python train.py --hidden_size=224 --num_key_value_heads=2 --intermediate_size=576 --bias="qkv" --schedule="wsd" --max_seq_len=512 --doc_mask=true
Each number is 500 + 40 x the weight over its row's rms, rounded and kept within 0 to 999. Layers, rows and columns count from 0. Numbers have three digits each. The size before them is the row's rms in percent of the matrix's.

# up: layer 5 MLP up, 576x224, rms 0.227, rows 145-163, columns 0-111
# down: layer 5 MLP down (transposed), 576x224, rms 0.172, rows 145-163, columns 0-111
# gate: layer 5 MLP gate, 576x224, rms 0.22, rows 146-163, columns 0-111
up145 100:467505500489496559498539489466539506539453474472564502419491556490463548531491461548527543424512483484543515445468507462508507502505496457470434436475549490529544498468452426551566477454570479455493392527535535485436454516413461472494562581493487470498507462460528487418459588425510490465542488490489571522540485499478539549496485561587
down145 107:502424500485475510519528515536558462607521513523469569466476544470457464496413524581488529398494445498514523471542455486487479467457505475477493436504438560591491527543503473558582492467544502494489480552501528506426562564477496521483534553514566472505502525470546492476537587432555547500518443518425505467449483524468512531517524501482
gate146 099:528555427480493493571490488529503508549486514468506490552543459504465539490504512473491438555498477469545466537485555550539506477550606514457460489471470505519534516609531539503469567473518468499477452501462534512481483494479432498573498472543452496482527510549501406493494422471520499493539461486425476488443528444490530485567505505477
up146 098:531553446523510550482505566566474431438496467464439529498467465532557530484478502477495434501446532436518476440501525571485510455541533448494584557538465540468483446534537528528460503515478496502479501462428515514472567476538536580542501537496483448499489454551471485420497475485516500444564499559523489523479410447456502524516521501468
down146 100:548553500482549546486540483459533455435550451452508455465563485447460553520486525534487394494541527522507570457541521553574532503641518506512486557468558465419466507464527540585529515504503475517503445483469481512507474470488517535474518512595530472493559487526457486525476583475517425487527508538558545482526525483539473582492498529542
gate147 100:543511451582517565502524563489533549564423435489445520521501487476480439525462469485437417501427480431501514494561537492447474435447465460576495476473518510492508641481565484489494468517497543524563440508487558476513457515454482492487522487503504521508518438525449493549482511515520632544544495441516530508477526526514532430440563532432
up147 098:471417518462542473458579418595495464519466494505460545513519550477451489489550557564582468502526473493585498534431501485519438534540487511432546531504504477543491495558414524492543497418552515516481465571592452538589489490508555407550483487573489462512498489480556529531537499483528481484495506493543480497522485453537549556440460424443
down147 095:422416457465518484494542505489552432387499543516464518555442526435486548518560538492462505529488547446409512534526438555469559480495491598528440474491474453477495479506584550489514477612486479558506553461470536516457434498501500491453501547488515555490541558507574474492452470481514551485491507510502515465500512488489436492505551473570
gate148 102:511499425542456479548466451458475519540449513500492579558524497480487517449512447489489499487584546389606522546501470468594524526450514504443534446450429488489532500465470491539565408438483482447467527558525513461519467565504520497490470557449521489515558518447489431542489536549511477467445486495511444412517531463472520483516497474503
up148 099:428502570475538503538494569464410508507531488505439511481569490455529510502508534518418434505521528511549520512464528500603451530502546481476522455495516529489411512528486465503476527476550507546431454529559484527511440542517453511470423516561564508477551583490515474463526493496482493422516482443446492466515500485536544469498556429473
down148 102:436506497432479448509411489491545517456461500503492562446441529483489526485548552601500561435497492460466534435474514603550471497561512504518490559519494496514504537469532496524529564441569453483482379533530514522486444503500526520457472503534517476501552560515482485489530498517504510459519418518496598533462457384474520494482526483491
gate149 097:488461530511498559480544518455510505455466430538487421524431504539495445466509500478551609539454485568482435489537508479488515448483579517424449466563457431449467545438479495519467502499489540484452498481507503485519431462465478524369507467473496520574473504499536541596537439498530504414480525496506488515469426493515470465502589436596
up149 094:508493484519486493449491513536505516484504553545477465493556472485541423496467526620543538608490515527529526545541549438507450457471495508527570457445554489447505537528483462504449524538491509505529449480426514567543526600433496482457449531505509419512533510499449563520472475494442497437494437508525517526475447581481386488524469432476
down149 101:579460491490528497586472527592487516512557500518495490499515528464512544458507463549545444476516490497504543467553556525498559454502472557524449406533480470596488489466545577473559538485470521483430507520501519500393476468554604488493486475420494571497453498456480498506539461526500587570483562508429504543537521468493542466473500498543
gate150 097:528525487530485505563528562566503492541464495496555483522537476507496456486505530482463529507513497521500498536519590462529457485451531563554546454469503524552525512560457533447528503496550571452447576513491495555479497510497530522457567536430511564539496491498510512489479526524534406442474574461594531507504524499481496555451580452556
up150 100:456411396519484593445522468459474557522525548553503518488539503512529562526578512445420520492498503553465482568492516502496480556445511481475477486506547480389485505507476477560456541512464433578533427474540540561518492501445413445493561480467487475553498470476462559471470516505420547460458509496464475495489435505594531538530463568465
down150 091:535515483450539402500499536540519557501495476469527509551524432495490489510476381513501531478539514462520503450553501456514530500558539521514471521557487506582515485480432488527535513503520514446511467551446403518432469478466488498518499520497512508473534442536489507552513469559402501499431505572430511463510446549440468449508460473448
gate151 099:534476594566509544471487563419531506546420520499616485507483469491489492510563488504553472480494544580527501526530550553511428504503511503463605499523503455509470501483521493464471423438597437462523460466570549474499540504537518471514491466526494420501497499460430503594464456516497509529513487464442467506441557506451435519480482463474
up151 105:506492509521609562492519437509519486547533498488492437434422511541454438442468574509545496520453476512542544501554505545442478570531451474473454538550559505594464518469528483476491527493497527505443424505465591527451540532456550515428503510487507515523500515513447502490565454495506497533510485495477504501488541487527514496517513457459
down151 108:507550495504545530490503535534502548500489517548466436555460470485485465498539511525511424518414467537568528465460525460546520501515502501476584508481496531496446498495486469465504488500482482494483554517549493458474480534503445550526595462507478550476510565513465570475459504489390530479493460503481537464488543429456523576515502442519
gate152 109:481484507454541422477533487588468481517491599508528509563457576502468547483570494517579538448463517575503455502547542470500478524518543450483499489562464500552490525487558526572512483450556482503489549452489513459454433450582565557455584497528516511442488488490497458432478502558503398483491462452501549506515491528502473486539549544535
up152 101:519531507493498538510475518525501504500520489520513477533508539559459451510583536465474550448476509480507505510524463493499507499570553434466467479537541476415532488520471516584515508454578394493468555576510529511533514507583490430523569543438505590589546448553518434452527454499489481525455527578515526554562504563507466552505566494540
down152 102:479533530503467525457513518501488454524490476486509550529514520531605501588464582458488526491519478474598420455511473545498605465518539532505506486441458395514432477568439545541539542500541470479441565511447428446557520491540499528542512528491551590497491533585551514429498519485502547460477566536597475478507500489551442447509520529506
gate153 097:538535557494500508535545552514509540447485479548549532420528489464522537506492520481469532475548506553530561473481501521458538491498475476462494489481436450514496485544497494501537495466414471497487553452486524416537472488464478500574468513512580468480514520420650572520409487500478493504397471525475479459522540482500484530509514537505
up153 101:476561490517478509480462499544490508434545484462540457488544566547441526507433463505546493533556475536514408435499497500543537451485497532544538538455544391490510511458533494545437559422493489510453547528522517559440488543420586446545448436495416501463514466523533512589430529523521473518550476513502504431461558522501510575453458515494
down153 097:516491513437465452450496599558510496441537500515471398510458490519448426521516558511511507487518518524504489513534529468534492461544465509449426539517512489533572494490500521494482484462477460490457465544521461471531470522504560552567522421519498500525454523465541461465461518488430459491523544452485479490494471565413573509482499498494
gate154 126:467488479483537528550457511537414464495496475474533491487537513471508463533545429502486450422504522508473524517594444514538561507533494536498497552505405458491454592524509491638523447474512422524436525508482504493496500570465448439543523461464498486497490515501451511498536575500573530537450528488534490505550456461540429489554531544489
up154 104:461481515545508444406483513470408463436487449434450565482538449475485481516549415509473450485519462518481494435561511449526485480521471507552478543501432517502489487506497528559452458496510506537497562504502549455572509625481464506537498472496491475473472430559507506477532485496561501471491550419553505468508551533494427484550503462528
down154 110:501518521524465484506518519512651495488513540514517501511512563528495504567446508492530574510483522510523451534446482538521444502437499478496498460545563514479519444512508494415488576546487573468569472487507510477484523411506502525463541527509523525504490523481517510505490442537462467545497514549449541510453488507503581488490502454559
gate155 094:508524516521506507523466465500472597449501475472462429500542577510451513520522526521434460506496513505505427484501520446483515513510491442460480489443489557470529542445441541539480559466512521470501488488532457541536464515461443560599488458539490480502498524451462448577569469478538438448555493567556549495483537416449475554499528500450
up155 102:525506480471492546486476531547475509475368434547497499491536448509436505440568587464501526464540531591499505584543502539526426555479573527553541552449434463474519511490462464550531448483531524489485499464472510524496542427457467558478540525438519426487444568549488481477459464464575524471468431523491527422453545471511562591472591493512
down155 103:563477525435506461512481512541431484464558496540497506516514576489500484519491446583467464496459440510479542503585559487450480480556482500499512477519478486481496515531481505508467542489507503508472460482524478492473455559509506514512486515596506551521410511538518431548527434512509519481541403434488515551541464526522513514546516492493
gate156 096:512489511510584507453492496515520493538442451560518452480577497511580512525539568534495522458504503531561489581560479482519505546509538525473492518538536408482523505514435494441425524502446459466423489511490464462524417447479515502505519488517491515553489507509519529552461605535430474473569492452478450476499533501475423500374498480461
up156 097:486512498529462532539464526534455427464541559429480514506486475523372503496552505450495535560554491486525516453522524491463454466480522489531528509468476465496471407454512508396589473498526471452562520515403497464584527506472482561524445506502486526525467498496525484514536530495578542553477502533504539521544443401451608494552501566514
down156 093:491521477508523558414471430491470506537522468540497491459519523471497491467524532507449513469560607529469496490484501496487563477564515448481506487495580567497517447500434473505524491512512536451569485478541539587537510442466507472509519517475540474556481603600525506572497522526517529420563428486541505596456510541499500496500544472464
gate157 104:540527518530535480493528498520377456402475558476516571519557486523503498388523501533391464453497525497508504512553453524440523490454480435518443540504520464509546525441495558514464531485533574437511383517519442522414464491514509520418499482511511456538555472433438546471498523545503523521382538553527514432515485466419563452427513553501
up157 095:501536426502511455504467483447434512457579527441561501520499543496502586530467528537522497547433497457469538494537528436553469515574570456516508430460473522549509446590499412555515455454525516532477482513483454502429559518557537524523464573533504493459506435512510479510485530518482476506490483480381576527446546487543488516583524515569
down157 100:552509465420445501462451518506494491515452479530549531500519541478459481471483539517481491445483462503463531550515470610487525516525549519537465498517477420496509547459508503469531605536522516493504469473538402505446488542417520498523512496499498488545526534481450457491416575517559537468484504529510485563492467500462546536502533481447
gate158 100:418559538490595562535470544486553468456485554525544470535553567467498495529543497474506487497529550475513466495424501484509517487501522479497579502494534611536532551474549535465488449481488535478501483495601540464543487474530513482504486506466459534496540550557531503506580493517498506541451406501507484464513509493471515458426527514520
up158 100:442491542515467473481515472483445498444487509454543571475477492456466508504536504507473466425589553519469437545558481489442539488538484489497507541469574575521513503475524486483498419439520477495556490457519503528562503478530455444511554545490501497500462517560502496468521449513508561520443449514529457468560511448473502489509461490563
down158 094:432437494405473503541413457473500510541547522486535497511502502531558479562474512483561497508471482495515488501561468478405531508574531456564504532545445453457583501512485499520504539534502565482471416523491525490479532451420427521508543531452476473515565536558432561521549518525523507472472506521463441444446523476502539524504535528532
gate159 109:537541543499454504512522481510514523485485479514523557497453496502460433459504518464546551552462514537434461508539459523532456519496500527578498580548484560516448550487483498571507570560509508502537536444495567507486521516495479525505546506457450524439496473470469499481499512454505448583547500513526445447413444443534458475496494465527
up159 104:492549449484544464471442517540477475515437465440465443503479471479553537546493511455498516477547546524507531464418499495519462612531494466559448492534458552497538514509515487534508518509521475502485505448559498493418518511534508504412517525500483570518463527411493506557490502561522471455491399474500544461534507480550477534472485488541
down159 098:451557502446490416478546558451502513496551520510526487508543543492530484485479555488476471494510440459557500483523449508471457562460591498442495473560558464509510483536548441492570490458552466534513415457533489479492479465509505476434464477507411438590526506502495508498495454529486506533461539481500504516547450527516574486486447595573
gate160 102:491472469476549602494485491492510492510518522472570478497510520492505521522541502419478575495504486552461531481429451460438601435474484553514460463467580512484428531466451451440486524457511505479552499446515521463554497523476452420524503508520583474506470497523517502485515552516489493528485511474509464445495524523526486482477542484569
up160 098:542472520498530467484535521479517452431490461513486529545490597477533542491539548414527517519595403484467535463563486594481468489508429509552488457503553517518390504426488474467496469521542497463534511508560495499538425510542553502513520477425519469472493513474478448466522546454473469539452526541559538541543470539478510516518554413459
down160 097:596508528414520527465502553565575473527420526457466506487522497439506503544552470481504475524483434522495516496401514460527464467423544563520498456494518576556486519458517537484493562543525521506587541486496446482557524515541479549506518515534573503540470526524483607487520497529519503499466488543454448526587554441543533438500539535512
gate161 116:487462551516531525527497504458498531487505506539426521488454482528516553521590461452466591511489579528527481524491533538483517521483444460600523523495485541494545486442478542487562493420563570478483459565504478478485420432556541490565583519520526542567471458477498533531469449506541429509523513505584518521457490454495470497525536606490
up161 112:529463505541540455557451524574520475458533512456478545469526437452472480547475496550471505574443448474486514474452557556529515552531520460546469539524513510502474511480587519500488478479525486486533489407470526509491503538496533556508450518566502494482556555454540539441490533497564484489459461511476522494489528445526467501461506498452
down161 102:576517532577472466566562519429498512518506527545539482434519487425438468602492496426433547527482506473485454396546514508511486524502490548490555478485460445470520484475501463507525441451488523543515486456495462429445511503435475559503482446474533427509479464479483506482451536477537446544469442574523519490526478496521514483449502509428
gate162 093:469562518501523553499516534507519555556497540542490493539472449461485416497503493489545584477490496504641528578482539480507572557439522458584563551550482447503479493478476461503497464503499491454519471488505531508498569502547478499573462409515517486444526451441559499500478442553460452499594396536475510494561567437518509500445493493544
up162 094:522497510511539543513535522491480502523526476498408559494509444502530536524418519517500473461481593552440448526516494541436490517530452470489510578559389544482460556543493500508417501491423527551479480541463514528497565504523472515498432513544565513471516480430524527470564490577506452506523488516436454497477516570537443542483515471473
down162 099:478557472537519600485461478550553498504509411439516448420416519519472523508484510535463444501555478514593468415494452511474432505426490514436504507489503527494444520566485393504468458545522499482472426522501507520510490566494531490451557472417484462570413489530548487524517495528435481536526537487467462471490461512473497443423464459479
gate163 086:510463503472560489559484522423491605491504450547446492492537582509501511459510512481531480474490488477591479516567453541418470532497553518464492438499492521516487530471527505507479528476509488458422498521556513487526497464468500587479499436544584482524558533540521482516629519431428467480482513533530503489530469479476449609487488503571
up163 092:525490496429506445544466502442553516474505460470530467541511472452506528473463475535540495447519572475535537469359456527466470481479512532532481576507511516513501436523519462464588480469583491506470456441597540489471484497540472420572489405538468563515542492512537447511534535476477539489474491556497519492532522548484481498515500527509
down163 092:490440485492591581477473470462469592523435500595583516475486604470519475503449521498479471499546540422523471415514475482485461489546454456491484497477490536561537496467473532437541499482447444517509511481486542445479424496551478472599508438518554503451472613470515574479560574504525525472517507517505534463483459529603505556487498534408